Part of a small language model's weights.
Size: width 96, MLP 256 SwiGLU, vocabulary 2118, 1.53M parameters.
Architecture: RMSNorm before each block, untied embeddings.
Each number is 128 + 32 x the weight over its row's rms, rounded and kept within 0 to 255. Layers, rows and columns count from 0. The size above them is the row's rms in percent of the matrix's.

# layer 5 attention key, 96x96, rms 0.0774, rows 14-31, columns 0-95
size [ 91 129 110 121  92 107 113  98  85 106  98  90 100 102  93  91  95 101]
[[ 82  39 113 168 133 153 139  49 163 110 137 118 124  86 145 113 146 148 152 119 137 142 119 111 145 156 119  70 131 184 155 150  84 102 101  71  80 101  89 119 141 118  91  92 137 173 144 130 145 111 175 141 151 151  94 159 189 114 165 153  80 174 170 126 165 155 103 181  76 131 132 151  96 202 149 171 132  97 153 147  78 126 140 114 128 131 173  77  87 106 121 146 119 135 134 115]
 [167 208 180  68  87 132 122 127 178 130  95 110 109 171 125  93 203 146 106 160 109  92 125 171 135 153 147 146 134 121  89 141 141 147 114 132 152 170 193 170 148 118 109 156 123 137 124 102 107 155  70 141 111 152 102 157  78 115 141  74 160 120 111 123 147 161 126 101 176 140  76 136  80 103 110 114 153 129  88 121  82 162 143 203  87 167 125 123 107 216 151 109 136 135 143 142]
 [ 73 105  98 103 124  77 110 127 140 140 112 136 138 119  78 152 160 144 133 155 103 199 100 131 110 122 107 147 145  66 124  83  73 166 157 110 117  95  94  66 126 175 168 108 174 141  81  76 166 115 142 144  64 117 150  83 144 111 107 128 112 107 139 111 113 148 158 213 103  69 112 113  59 128 118 130  78 104 151 158 121 153 153 114  92 163 121  91  97 117 161 113  99 115 159  66]
 [102 154 140 135 129 127 134 141 134 115 162  91 104 116 132 165 122 119 157  68 168 172  90 106 129  80  59 169 140 132 152 128  75 173  88 126 117 141 150  51 130 120 148 123 177 132 107 100 140 124 124 139 104  42  60 149 134 136 105 141 112  93 166 129 110 121 132 133 134 132 178 125  91 115 154 160 126  74 225 122 170 153 129  72 122 126 112 196 175  71 142 170 109 150 106 139]
 [163 168 120 181 122  94  96 162  70 123 131 139 135 143 110 188 151 141 219 180 173 166 142 157  55  93  69 150 166 123 173 137  98 114 113 114 117  89 110 134 138 136 138 119 170 129 122 163 163 107 123  85 149  87  86 166 161 117 103 129  88 122 119 161 145 123 168 133  80  96 138  36 150 108 124 101 119 140 106 117 128 119 168 134 150 149  86  63 137 133 140 111 139  83 181 154]
 [135 145 180  92  88 141  58 118 134 110  88 140 161 153 142  88 118 145  89 118 126 129 169 106 133 137 139 209 164 141  71 140 148  96 124 168 100 145 125 167  94 161 166 176  91  76 122 118  86 129 198 144 118 121 179 121 106 131  77 148 147 142 102 186 121 112 164 118 168 129  13 123 112  96  96 186 160 135 115 151 133 120 102 130  89  81 139 130 115 157  99  99 118 108 143 131]
 [151 152  69 103  75 208 136 103 103 123 152 168  85 129  79 100 142 139 184 130 109  92 106 167 101  99 136 112 121 145 129  91 125 143 127 128 144 162 104 173 135 101 116 157  87 117 156 165 149 185 149 136  72 175 158 125 139 140 107 215 139 150  68  93 149 100 124 157  69 151 128 188 172  97 161 109 101 116  92 129 118 180 126 131 115 130 143 150  94 136 145 151 112  86 103  51]
 [109 204 116 121 201  89  95  83 117 212  90 154 123 111 127 154 151 103  82 131 185 119 149 144 119 168 138 140 154 110 149 104 178  98 119  90 133 163  96 129 142  89 122 138 178 187 128 111 129 129 118 183 137 131 149 168 137 148  56 138 111 148 122 120  88 111  84 175 190 187 139  89  93 171 136 182 111  88 115 176 143 107 132 119  92 149 157 153 138 105 132  99  94 115 105 150]
 [104 159 142 174  34 122 122 101 109 106  78 147 101 120 102 107 109 170 121 105 119 138 107  62 115 154  97 139 110  65 145  95 149 153 131 141 177  80 124 138 179  81 107 185 133 116 115 127 138 111 174  85 113 122 175 139 102 164 108  70 141 146 199 120 129 104 107  75 125 114 165 144 114  74 193 130 161 112 107 154 147  84 137 145  85 128 142  96 115 118 164  99 150 186 149  74]
 [177 149 160  88 131 142 121 162 131 104  95 113 155 163  66 141 114  99  73 153  88  80 203 182 122 193 174 138 143  90 103 117 125 148 116 112 193 115 114 156 147 166 150 130 131 189 121 116 105 139 156 138 193  75 182 131  99 182 144  91  94 126 122 201 137 130 121 146 150 149 148 148 131 109  89 106 117 131 157  94 183 136 120 136  65 102 128 117 100 191 137 106 127 124 125  87]
 [137  66 140 168 148 113 119  79  92 120 169 147 123 146 101 123 113 157  92 197 141 145  87 129 135 113  99 155 157 143 121 133 107 145  77 137 205 181 125 122 178 105 120 150 135 141 148  99  99 153 128 119  81  78 126 140  78  96 146  89 105 114 125 107  97 136  97 160 101 114 127 154  55 104 171 103  69 204  88 208 116 141 162  82 147 143 137 114 154 163  85  94 128  73 130 118]
 [ 68 134 154 132 169 152 116  86 108 131  85 151 149 225 131 163 169 103 139 111 117 183 162 118 162 149 128 109  99 138 151 195 109 149 127 153 177 166 123 100 122 121 146 148 101  75  81 158 102  90 133 173 129 126  62 193 162 142 115 140 115  98 178 173 127 135 199 125 149 167 162 137 150 154 108 104 141 116 160 139 175 112 151 142 114 127 144 137  93 218 128 136 102  93 146 136]
 [116  89 153 136 102  90 146 104 101 114 160 151 128 133  67 117 197 105 118 144 108  93 189 132 113 124 128  90 137 148  90 183 131 131  59  77 117  94 124 206  93 162 116 130 161  73 114 152 141 160  75  76 104 110 158 132 124 112 145 111 168 114 175  81 113  57 122 108 182 126 148 110  96 105 113  55 120  88  91 126 107 153 133 104 103 143 192 150 156 134 157 143 108  84 136 133]
 [126 172 165 112  96 122 126 138 171  99  55 122 170 179  39 107 135  88  99 115 105 147 100 170  76 111 142 145 145 161 127  82 156  96 192  84 108 138  95 107 121 119 127 144 135 116  44 117  79 137 126  92 110  97 176  88 111 168 168 144 105 105 101 117 145 134 162 124  98 114 124 137 109 189 128  98  84 104 112 141  95 131  92 127 104 104 198 159 173 101 135  80 168 125 150 110]
 [ 95 104 145  92 100 130 156 181 136 138  59 147 181 104 171 213 127 125  73  73 164 153 102 167 140  99  89 132 135  74 148 119 146 150 144  97 158  82 101  71 157  98 146 128  99 107 132 112 111 137 139 111 128 109 138 134 147 151  84 181 141 145 180 114 139 130 135 128 142 142 136 144 189 146 149 139 127  97 159 108 113  84  87  83 149 155  84 122 145 103 154 152 192 113  38 179]
 [172 164 100 159 107 165 183 128 127 106 115 113 127  90 137 157 127 127 140 168  99 147 139 121 118 142 142 138  44 172 125 136 121 221 159 171 119  79  85 141 132 186 133 179 127 129 136 113  70 169 125 110 163 134  90 148 143  93  93 191  98 128 119 173  42  95 103 111 169 108 132 106 138 166 191 106 146 138 111 150 122  92 125 130 149 162 133 147 119 166 119 139 152  48 111 111]
 [149 120 161  62  78  88 129 132 103 134  97  79 121 105 134 116 168 142 132 110  57  73 143 165 163 122 153 150 124  99 176 145 160  87 113 167 111 158 116 103 100 131 205  99 132 119  83 133 130  97 132 105 137 126 108 125 194  99 157 110 124 152 100 133  33 114  67 137 153 113 151 120 125 118 142 155 172 117 129 178 138 141 116 185 163 133 107 101 157 144  93 118 149  98 220  92]
 [143 137 169 102 111 111  57 160 134 139 128 140 103 128 149 102  97  97 103 198 122 127  79 132 166 162 176 194 143 167 125 131 105 126 178 159 118 105 143 130 164 182 122 115  93  69 129 143 138 189 114 163 101 159 118 166 122  76 122  87 113 121  91 159 116 203  97  96 153 163 128 112 114 192  92 138  78  90  91 123 113 185  79 100 100 120 115  93  73 146 152 165 147 117 108 140]]
# layer 5 attention query, 96x96, rms 0.0737, rows 15-31, columns 0-95
size [ 85 114  91 106 106 107  99  97 100  96  93 107 103  98  96 100  96]
[[ 90 107 133 120 135 175 118 155 111 123  95 134 146 183  75  79 167 124 141 106 112  37 106 169 108 165 186 125 125  78 139  92 137  87 117 167 176  98 149  88 146 178 128  93 174 146  68 145 129 164  76 105 162 150 190 172 116  65 174  85 144 127 129 157 111  96 103 157 115 169 114 181 125 131  93 125 139 110 112 170 130 183 156 135 102 137 124 111 128 114 116 138 180 156 151 147]
 [101 174 179 179 104  86  85 141 172 126 163 126 144 141 142 155 113  34 142 151  99 136 170  74  98 133 158 160 152 122 124 112 105 123 130 152 129 145  92 154 141 107 108 125  64 122  66 166  76 127 169 111 110 162 119 105  80  71 121  59 139 143 115 124 126 134 119 103  91 200 196  90 118 164 104 118 131 132 120  73 149 108 141 102 114 100 142 116 112  87 107 117 184 103  89  94]
 [ 81  79  97 126 120 151  81 145 105 162 161 123  94 157  77 160 157 109 122 115 133  93 120 141 136 108 118 162 140 105 160 116 114 135  91 130 191  78  80  72 141  99 140 128 161 149  90 164  98 151 161  83 130 117 139 168 107 142  82 136 156  98 156 141 106 125  64 133  48  85 147 155 177 106  93 138  92 124 156 103  61 152 183 137 118 180 137 132 140 182 147 170 116 151 207 117]
 [ 96 123 104 116 152  91 104 101 131 128 160 110 101 153 160 125 118 195 155 147 114 162  90 106 147 127 165  63 121  91 154  90 192  85  96 134 165 126 129  81 166 117  98  60 112 137 153  86 122 112 124 180 120  83 144 114 151 113 125 104 119  71 165 105 119 143 174 102 125 156 209 162 117 180 107  84 170  98  98 133 153 135 116  93 118 156 133 148  75 109  93 138 196 129 192 167]
 [156 243 140 131 130  95 116 131 134 210 111 144 161  66 115 132 122 143 160 144  81 141  70  86 150 112 153 142 140  98 172 170 130 152  98 157 175 178  79 122 168 106  97 133 158 153 145 118  98 147 133  98  84 104 104 132 157  87  75 164 151  85 133 187 135 102 125 152 142  70 125 134 161 104 156 117 174 128 106  93  90 115 146  79 101 135 174 135 127  89 114 146 126 160 156 147]
 [120 177  89  85 198 105 100  73 129 178 121  95 162 121 111 170  89 139 191  79 147  96 163 150 180 117 127 100 133 121 144  90  94 159 203 135  96  65 143 156 117 161 137 177  98 120 119 101 108 118 108 161  91 143 139 161 145 163 158 126 174 118 108 107 175 174 163 101  59  87 106 131 138 135 131 131 184 114  95  78 118 171 106 138 164 117 119 165 122 105 174 145 111 157 106 134]
 [106 132 154  56 137  76 153  97 138 155 151 118 103 115 124  83 120 131  83 160 250 113 148 143 194 162 120 189 144  99 172 158 129 135 121 126 107 123 114 134 144 142 159 133 148 184 103 123  99 184 131 143 174 147 127 139 182  89 154 167 155 118 126 137 149 104  64 107 138 138 117 141 141 132 131 145  82  79 125 202 195  60 105 131 150 114 104  98 146 152 124 108 124 110 108 119]
 [157 157 114 157 146 201 121 157 175 114 117 111 150  66  92 132 157  92  79 106 124 123 129 120 179 144  99 126 104 131 115 112 100 114 105  67 149  98 135 113 107  76  82 106 204 173 119  72 118 142  86  83 151  81 133 145 128 176 123  98 104 102 106 166 187  96 120  99 131 144 108 145 100 104 186 149 175 104 211 174 116 130 124 114 193 104 142  79 153 123 122 131 145 145  93 112]
 [104  81 192 212 136  83 119 137 169 143 133 113  95 104 124 116 140 182  94 160  98 102 146 126 106 223  76 110 119 120 208 111 106 125 125 114 121  92  60 117 127 113  91 131 183 135 130 141 154 103 109 168  86 130 125 109 160 108 115 112 157 110 165  89 179 103  77 101 132  93 127 111 122 116 151 136  94 116 135 145 101 152 116 157 148 152  87  91 159 156 172 173 149 109 185  84]
 [152  86 129 108 138 126 105 113 120  96 137  95 160 132  80 208 143 166 110 190 196 153 108  98 102 154 111 128 198 151 134 143  86 115 131 130 172 148 182 164 164 132 136  95 117 119  85  96 138  61 137 150 162 132  97  93 122 125 100 118 106 109  98 185 152 147 126 137 121  96  94  82 121 141 130 117 145 184  94 172 172 138  89  65 214 131  98 112 174 140 116  96 152  80 125 138]
 [146 131 129 143 157 171  92 145 178  66  73  81 133 120 143 133 160 243 146 135 119  97 122 157  83  97 113 139 123 101 158 122 129 141 158 164 115 181 103 153 139 156 112 133 133 117 135 150 122 144 149  77 118 134 140 136 122 197 143 146  89 133 155 180 203 107 147 117 155  81 203  93 166 152  72 142 104 110 132 119  92 113 164 128 135 162 192  99 113  86 122 108 156  80 136 112]
 [ 66  76 197 128  98 124 121 136 146  69 123 198 115 165 101 118 157 110 122 165 175 127 192 105 136  54 104 147 129 107 141  89 135 156 190 141 116  92 131 125 151 151 106 157  95 113 166 152 152  51  50 114 156  84  89 103 116 145 150 138 141 116 177 151 119  92 118 140 149  95 134  95 170 155 118 115 147  99 150  77 146 101 132  90  80 125 124 165  92 133 102 157 133 172 125 105]
 [113 109 149 153 165 114  66  80 112 142  52 176  77 128 113 125  97 119 141 117 146 135 117 150 111 103 105 143 194 129 119  92  90 200  84 107  96 112 121 132 113 105 162 133  94 151 125 134 135 162 149 183 162 132 201 137 120 137 168  66 101  96 138 129 148 111 125 134 122 139 178 120  65 175 150  93 131 158 189  87 176  84 133  91 119 159 141 129 134 166  80 124 140 191 154  81]
 [122 130 164  75  87  73 159 114 185 117  91 101 131 106 171 124 166 138 156 135  44 174 155 130 107  90 163 130 119 108 137 186 117 115  82 162 121 104 136 192 145 153  97  66 121 141 131 177  99 148 118 114 108 206 132 150 153 151 144 131 106  82 137  88 150 154 112 136 153 122 158 133  96 128 127 118 124 135 135 158  90 211  90 149  45 130 142 114 133 193 122 128  81 130 150 151]
 [185 109  82 140 139 136 165  86  94 130 133 127 148 186 127 176 148  65  97 168 156 104 139 163 127 134 151 104 110  37 144 108 100 177 120  88 117  96 116 140 144 138 147  86 129 142 126  55 171 116 116 141  88 147 145  67 111 170 115 114 142 142  72 102 161 165 111 151 147 125 135  90 163  76  84 113 123 173 130 124  88 132 181 126 126 131 122 116 145 116  59 145 135 138 217 165]
 [106 104 121 166 128 109 185 130 160 115 146 193 178 123 138 151 116 155  67  87 143 108  65 121 114 143 126 101 140  89  95 151  88 110 126 165 100 134 118 179  93 126 123 122 136 125 123 136 147 139  88 165 135 122  84 166 108  68  89 158 151 110  93  87 134 177 125 181 146 115  67 135 110 130 153 120 121 134 195 129 158  58 126 138 138 138 174 144  89  69 107 114 164 130 139 237]
 [179 109 167 141 202 158 221 132 111 145 162 144 164 119 149 164 104  93 183 151 139 136 109  88 141 143 128 114 108 128 112 163  91 108  84 148 223  54 136 114 119  94 126 158 118 123 162 167 104 150  92 183 165 147  91 163 127 116 144 186 116 153 123 135 116 151 120 176 109 133 104  57 143 147 107 148 115  82 135 112  74 160 141 106 165 160 105 123 104 133  88 105 108  89 115 125]]
# layer 5 attention value, 96x96, rms 0.0893, rows 0-18, columns 0-95
size [ 98 100 104 107 107 105 106 102  98 110 100  97 103  95  99 107 109 103 103]
[[168  90 127 168 142  87  97 130 117 103 125 106 140 104  47 146 157 146  90 144 117 147 141 109 109 147  77 113  92 127 154 112 184  84 145 109  89  58 151  95 161 166  93 158 130  96  86 137 130 189 143  99 168 170  96 128  88 117 151 154  97 133  95 162 139 177 163 189 127 123  96 205  81 101 118 141 111 115 133  97  99 122 140  94  79 103 152  81 134 153 156 126 185 183 133 155]
 [139 125 117 137 121 103 186  80 132  69 111 131  67 123 144 141  27 104 118 145  99 101  85 158 132 203  80 157  93 146 161  93 146 140 113 104 121 133 156 162 150 124 120 157 138  98 143 148  83 158 120 102 102 178 132 123 158  89 133  76 116 165 147 114 155  89  76  97 135 118 107 141 120 106 120 144 191 123 123 125  76 108 106 155 162 107 154  90  98 200 157  69 168 125  99  76]
 [159 102 102 139 162  70 122 160 146 140 149 143 122 176 133 106 129  91 192 152 128 169 154  64 184  74 116 149 175 183 125  92 119 130 187 138 129  49 135 139 159 147 168 151  91  90 139 163 108 159 135 137  90 139 140  95 154  84 129  94 128 108 118 146 142  41 116 187 105 104  86 108 116  89  91 119 120 142 151 178 111  88 136  79 130 137  93 141 167 130  74 135 128 129 153  82]
 [106  82 121 106 140 131 111 109 185 142 136 131 141 111 164  90 103 130  96 144 121 128 105  75 163 147 112 144 197 109 113 115 136 137  45 138 127  98 132  79 125 118 150 123 134 141 106 126 109 161  84 123  97 164  52  85 123 126  93 158 172 110  99 115 130 158 155  92 129 125 114 117 186 194 207 128 106 142 104 203  84 127  94 102 105 162 151  82 162 144  58 104 121 120 148 197]
 [120  96 130 121 167 101 132 136 192 158 167 165  73  97 153 133 121 171  99 204 129 143 122  81 117  84 143  85 151 108  91 139 104 106 163 108 151 110 119  84 126 108 184 120 164  94 110 143 107 119 133 130 179 141 153 143 113 126 150  70  99 105  45  95 191 110  97 149 125  49 162 129  99 115 141 128 105 216  96 120 126  78 132 125 184 113 125 116 141 126  80 148 158 113  92 125]
 [102 106 102 114 129 138 107  99 123  63 127  79 107 127 142 186 138 151 134 115  86  92 116 100 109  93 137 201 113 167 143  96 127  63 112 108 149 119 105  60 149 128  70 140  64 140  77 145  92 122 111 138 107 116 121 156  94 136 100 127 142 152  79 176  92 138 199 146 157  85 118  75 134 143  75 135 127 110  72 169 152 179 172 172 107 146 139 107 107  74 154  97 155 137  92  97]
 [141  94 124 122 102 158 146 117  95 117 104  92 172  90 140  99 221 142 113 114  96 138 164  90 139  98 118 112 146 126 171 201 112 161 127 125 153 134 149 162  67  94 126 129  91 143 131 118  80 123 153 123 106 139  57   6 156  97 146 143 122 117 180 104  82  79 102 105 120  96 173 102 106 123 158 132 132 133 126 167 113 181 134 105 155 115 179 141 148  89 140 168 155  88 135 140]
 [143 203  99 129 107 108 141 117 101 150 154 146 159 128 177 130 177  93 104  86 134 116  70  93 139 142 116 119 212 143 131 141 115 116 153 153  93 199 102 114 137 186 111 148 126 189 110 107 138 109  82 110  87 198 130 140 143 193 101 126 101 107 140 123 175 106 157 142 132  79 115 141 119 107 163 151 189 175 110 149  88 122 144  87 160 133 183 154 193 128 134 159 163 121 180 122]
 [109 154 128 170 127 202 166 148 164 117 138  92 144 147 158 131 130 137 146 153  83 204 119  98 155 143 182 161  85 151  73 119 102 105 106 117 109  93 182 123 124 176 109 152  99 120 152 147 123 185 136 176 165 132 140 102  67 109 133  65  58 120 170 126 105 149 111 113 153 129 190  69 162 156 160 119 140 172 159 203 122  99 124 123 135 144 116 138 153 121 164  96 132  69 123 111]
 [163 114 109 150  91  85 205  77 112 150 111  65  82 160 100 102 113 143 192 136 103  89 169 122  83 127  89 101 133  91 129 132 126  70 152 142 162 108 155 180 156 126 126 116 157 152 146 193 173 150 102 130  83 166 144 106 143  85 161 145 153 123 159 158 102 175 129 149 163 100  62  99 152  96 135 100 158 166 151 140  88  85 110 138 111 133 133  59 101 153 129 115  72 159 105 131]
 [164 148 115  85 138 170 148 167 152 133  85  55 128 134 134 105 127 143 150 129 128  70 132 132 146 130 121 142 155 128 132 115  75 172 154 201  39 161  77 104 173  73 100 121 104 104 128 172 159 183 108 129 103 147 148 148  80 122 151 120  95  67 138 141 142  80 112 163  74  61 159 133  73 153  75 116 117 110 144  84  94 102 125 124 100 120 166 136 145 159 111 105 134 162 143 163]
 [175  64 101 146  83 194 155 146 123 124 132 171 143 116 117 105  92 145  97 124  98 158  63 134 150  81 110 174 136 139 122 140 104 120 144 109 104 129 136 142 115 109 138 155 111  95 155  81 150 113  98 155 122 122  89 104 132 153 186  86 157 125 111  96 162 115 139 236 146 129 122 130 147 109 133 142 126 104  80 135 134 126 113  91 108 115  91 199  83 178  81 218 168  84 145 171]
 [187  90  85 128 142  64 111 125 147 124 121  99 125 174  73 107 135  96  77 145 147 161 107 109  57 143 165  96 136  79 124 122 125 128 142 129 155 152  69  75 148 133  93 156 111  98 103 132 161  75 125 100  88 128 106 135 139 127  94 110 160 121 108 102 143 124 137 147 120 129  95  93 200 141 114  82  78 163 131 140  72 123 124  92 164 134 103 195 172  87 167  81 134  49 126 173]
 [ 90 126 147  77 184  92 139 125 164 112 108 140 187  80 146  94  70  99 144  96  84 167 153 119  81 137 129 164 176 130 109 155 121 106 148 188 159  86 127  57 118 177 121 129 152  71  90 155 108  94 131 101  52 128 166 106 120 175 156 120 130 129 167 134 131 106 115 123 120 156 114  98  45  98 124  94 144 116 141 146  92 147 142  91 100 142 152 101 104 103  82 118 144 130 147 204]
 [ 82  78 189 169 162 102 102  88 106 120 156 119 164 155 151 155 115 103 148 159 124  94 164 163 161 176 140 128 119  83 114 165 191 126 198 146  80 150 123  62 123 174 116 172  94 123  85 115 101 130  96 161 175 155 158 183 152 164 121 124 122 149 123 148 147 122 103 151 136 147  88 107 153 109  75  72 103 129 128  79  64 151 116  92 162 115  68 104 119 144 150  95 148 144 147 169]
 [125 106  86  81 128 184 153 119  73  73 155 144 141 132 126 149 129 163  91 152 173 197 125 138 106 129 104 180 136 117 112 158 136 169 175 105 206 152  86  99 129 144 169 118 141 149 142 139 171 181 143 102 118 119 152 116 146 129 198 123 163 144 108 132 195 149 206 103 127  97 109  84 111 139 155 111 108 188 163 148 142 181 126 123 128 151 153  85 111 124 114 162 105  51 138 106]
 [105 180 127 125 102  98 112 185 132 140 105 230 119 149 163 169 160  93 131  98 126 120 159 121 173 111 106  98 123  93 138 127 147  93 121 111 149 111 132 141 125  92 125 113 152 144  95 129  72  99 186 128 145 107  78 132  70 157 120 180 111 109  86 141 143 147 134 123  92 127 103  48  99 169 112 129 204  77 168 166 123 113 135  85 151  81 109 108 164 155 164 129 126 114  87 203]
 [189 163 130 114 114 103 121 121 112 147 122 168 172 176 150  46 139 139 145 135 103 122  76  78  84  89 106 187 168 128 116 201 170  86 128 134 120 108  77 102 157 193  94 125 137 130 148 124  88 111 139 141 108  85  82 124  99 105  88 167 144 142 121 100 183 174 137  63 115 152 113  88  77 145 105 109  74 141 181 112 104  98 128 140 106 100 164 167 156 120 155 138 123 170 116 126]
 [156 184 148  94 102 139 165 124 130  82 164 123 123 150 125 192  73  95 113 207 126 103 181 128 173 138 100 154 149 114 126 104 111  72 196 143 112 172 139 145  93 110 102  93 126  90 117 136 194  91 104 143 109 149  99  75 113 176  65 130 125 166 124 101 139 154  83 168 180 110 109 145 141 137 149 201 139  74 150 130 108 104 100 118  77 172 178 115 107 116 116 123 106 135 127 146]]
# layer 5 attention output (transposed), 96x96, rms 0.106, rows 0-17, columns 0-95
size [111 101 102 110  99 102 103 106 100 108 113  95 102  95 108 108 103 106]
[[104 123 140 175 130 125 105 138 142  69 135 172 147 150 113  89 187 119 130 117 159 160  91  78 146 155 144  98  76  93 136 138  75 141 201 176 209 125 173 109  77 104 119 154 156  89 140 128  90  95  85 109 173 147 128 167 145 172 135  87 129 105  87 126 103 134 108 144  94 162 105 151 119 120  98 160 124 154 180 145 119 136  83 124  34  82 125 162 115 119 144 136 126  65 153 119]
 [117 101 137 165  92  98 109 104 127 158 126 160 152 107 170  77 104  95 146 131  96 122 115 161  99 111 191 102 143 127 120 110 131 243  92 103 190 149 136 142 116 186 149 151 108  92 177 106 167  60 211 131 179 145 145  94 120 125 108  94 143 132 162 151 116 162 147  93  93 110 115 137  75 114 135  99 138 134 158  71 122 120 137 154  99  97 138  96 124 129  83 182 151 140 122  76]
 [ 96 103  68  87 156 156 115 156 125 131 118 156 147  53 107  95 131 115 194 111  99 103 146 152 131 151  87 149 143  86 116 198 119  86 134 122 138 153  81 118  82 119  90 113 154  81 112  86 116 157 149 149 142 127 103 100 105 184 114 155 167 108 161 101 124 127 127 131  85 144  93 209 194 120 122 127 155 125 119 140 164 137 131 156 121  70 134  71 178 173 143 120 184 133 183 176]
 [135  94 114  68 150 149 148 159 134 115 127 148 130 154  93 115 116 104 170 124 159 135 105 138 137 143 113 134  84 161 162  84  63  91 122  88  66 105 148 106  96 151 119 141  79  91 141 133 110 105 173 111 177 151 109  97 160 114 158 154 192 125 131 159 161 142  81 147 186 129  78 131 156  74 104 167 155 107 163  86 115 125 143 129 169 102 112  85 127 137 188 116  65 130 190  42]
 [122 136 108 101 140 120  87 122 125 188 131 157 150 103 140 124 126 129 154 165 132 142 197  65 138 127 156 178 153 140 103 104 115  58 153 160 157 106 112 112 139 148 140 114 112  80 145  87 134 171 129 182 172 119 103 103 130  80  95 118 180 154 131 126 120 127  65 120  74 147  94 158 117 133 187 174 155 110 114  60 142 131 127 114 144 197  70 132 177 137 187  85  74 142  69 141]
 [115 107  62 146 178 127 212  86 118  64  78 122 116 165 125 103  95 119 123 158 134 133 104 113 159 151 173 115  85 125  73 166 116 109 168 152  91 110 130 162 131 136 114 131 131 138 116 168 126 147 104 188 111 177 143 174 150 175 182 146 109 177 127 127 118 134 117 122  25 134 133 118 169 174 128 131 115 124 175 128 111 165 150  74 119  47 122 161 174 110 122 112 149 134 126 103]
 [176 115 126 175 109 134 123 102 187 154 124 148  75 119  59 135 111 192 148 112 160  80  66 150 111 127 135 176 100 139 141 109 139  68 114  87 131 173 129  98 114 116 117 142 110 115 101 140 137 138 180 110 124  51 152 106 190 163 133 173 116  99  99 160 138 130 102  94 136  60  92 158 152 178 160 114 102 119  93 143 166 111 100  82 173 109 134 131 153 100  48  92  99 118 120 140]
 [205 119  97 106 115 160 165  89 116 167  71 121 104 142 145 159 123 135  84 104 162 146 160 131 154 112 161 187 117  99 164 158 156 134 140 121 196 157 165 135  69 175 139  35 105 140 104 135 166 145  95 134 136 149  75 101 105 200 148 164 131  87 162 148 147 193 126 139 157 158 126 152 140 104 117  92 191 113 145 135  97  75  91 159 138 162 103 107 118 128 101 137 139  97 106 110]
 [135 114 124 109  81 132 139 172 107 173 132 128 119 154 118 122 184 176 147 150 165 102 228 161 152 126 139 116 132 101 139 167  56  75 174 133 119  44  77 133 115 106 132 136 167 129  70 116 153  71 165 138 168 160 180  59 141 153 116 134 138 137 110  73 124 118 146  96 154  97 123 164  92 164 132 170 112 141 108 112 119  97 155 160 125  68 142 112 153  94  83 152 130 150 116 135]
 [ 56  97 130 158 103 183 175 137 122  65 121 132 151 101 120 142 157 106 143 116 148 100 113 154 126  71 125 144 186 158 114 113 111 162 128 149 136 158 119  97 109 111 100 121 111  83 142 150 107 129 184 131 182  95 148  94 199 159 105 137 123 126 103  84 180  82 172 181 116 141 110  44 219  80 149 103 131 152 136 110 126 115 133 108  95 158 186 134 158 150 142 168 103 137 158 111]
 [164 117 131 119 102 137  89 170 171 111 133 129  67 124 144  79  82 147 118 154 159 138 149 129 171 137 112 142 125 131 124 170 140  88 113 189 202 165  78 174 156 137 118 119  92  64 124 130 163 165 109 109 135 175 113 154 156 126  78 148 172 147 153 105 115 117 127  62 163 108 218 141 163 108 122 127 197 130 126  91 146 136 127 104  91 174 118 129 152 105 167 182 160  71 153 154]
 [114 134 136 148 117 143 115 112 230 165  84 106 136  59 147  92 101 138 190 141 210 106 142  41 124 118  94 181 113 174 158 150 141 135 114 141 144 140 148 151 136 118 137 158 216 140 156 164 138 150 141 139 163 111 117 146 108 148 153  99 107 145 167  88 124 110 133  88 167  81  44 131 122  96 134 184 118 137 132 160 142 136 117 162 153  86 103 135 126  99 128  90 125 156 141 106]
 [151  81 121  79 170 172 189 163 119 112 107 178 165  89 159 200  92 134 153  99 168 155 120  95 154 156 134 107  21 170 107 112 125 119 140 124 137  86  81 147  76 154 159 135 145 129  98  95 122 140  80 151 120  90 124 129 109 134  66 125 152 181 101 133 151 131 141 135 138 166 115 120  93  84 118 136 126 150  93 159 188 116  66 125 143 109 122 139 157 112 136 127 159 199 138  90]
 [115 138 117  65 142 137 153 142 100 124 127 180 121 118 179 129 163 164 130 110 141 127  98 170 135 110 211 156  79 112 117  88 140  97 100 101 128 121 111 109 135 113 149 108 137 136 159 171 104  60 178 120 185 140 155 141 104 109 181 165 186 107 154 115  66  86 143 143 104 142 169 111 121  98  65 166 184 197 165 127 126 140 152 117 122 155  92 121 187 130 126  91 137 126 185 191]
 [ 69 126 124 129 175 102  81  91  86 130 109 141  96  80 120 119 122 146 138 147 139 133 121 172 151 135 117  98  81 153 131 107 138 112 155 140 158  89 145 172  79 150 180 114 191 107 148 138 156  55 107 130 150 147  78 133  33 114 136 114 153 142 115 151 156 102 158 161  89 140 163 108 123 111  92 110 183 146 102 126 127  89 125 147  57 108 129 178  51  99 144 175  87 169 116  82]
 [ 99 110 154 102 174 118 128 117 132 152 145 132  85 137 158 169  97 143 160  97 140  28 146 135 184 122 132 109 171 130 114 186 119  94  97 129  88 136 163 117 148 143 187 180 113 104 184 141 161 154  80 191 178 102 126 133 148 154 137 166  71 146 154 175 112 110 151 165 143 120  96 114 106  87 146 115  63 112 180 152 152 159 109 124  84 167  88 147 121 185 150  81 105 150 118 134]
 [164 120 112 143 179 150 114 166  97 135 186 141  87 151 110 147  71  84 138 106 120  92 105 175  91 152 106 141 156 141 110  69  91 123 188  96 170 112 105  88 123 121 122  65 133 116  95 118 115 125 214 132 132 164 138 175  95 100  95  92 101 136 121 144 116 126  73 146 126 134 124 170 133 120  97  78  66 182 139 151  65 168 127 159 140 130  82  99  87  67 181 111 130 108 144 130]
 [ 98  76 145 129 149 185 139 183 120 112 171 130  45 121 136 138 121 131 108 131 104 128 149 125 101 135 151  79 123 181 132 175  82 115 156  83 173  73 167  99  91 136 163  68  86 174 161 116 151 134  74  97 135 149 107 159 167 122 219 159 130 119 151 150 147 131 155 121  90 137 144 125 141 128 112 168 141  71 105 140 123 129  64 112 106 117 169  89 185 127 137 123 145  75 135 171]]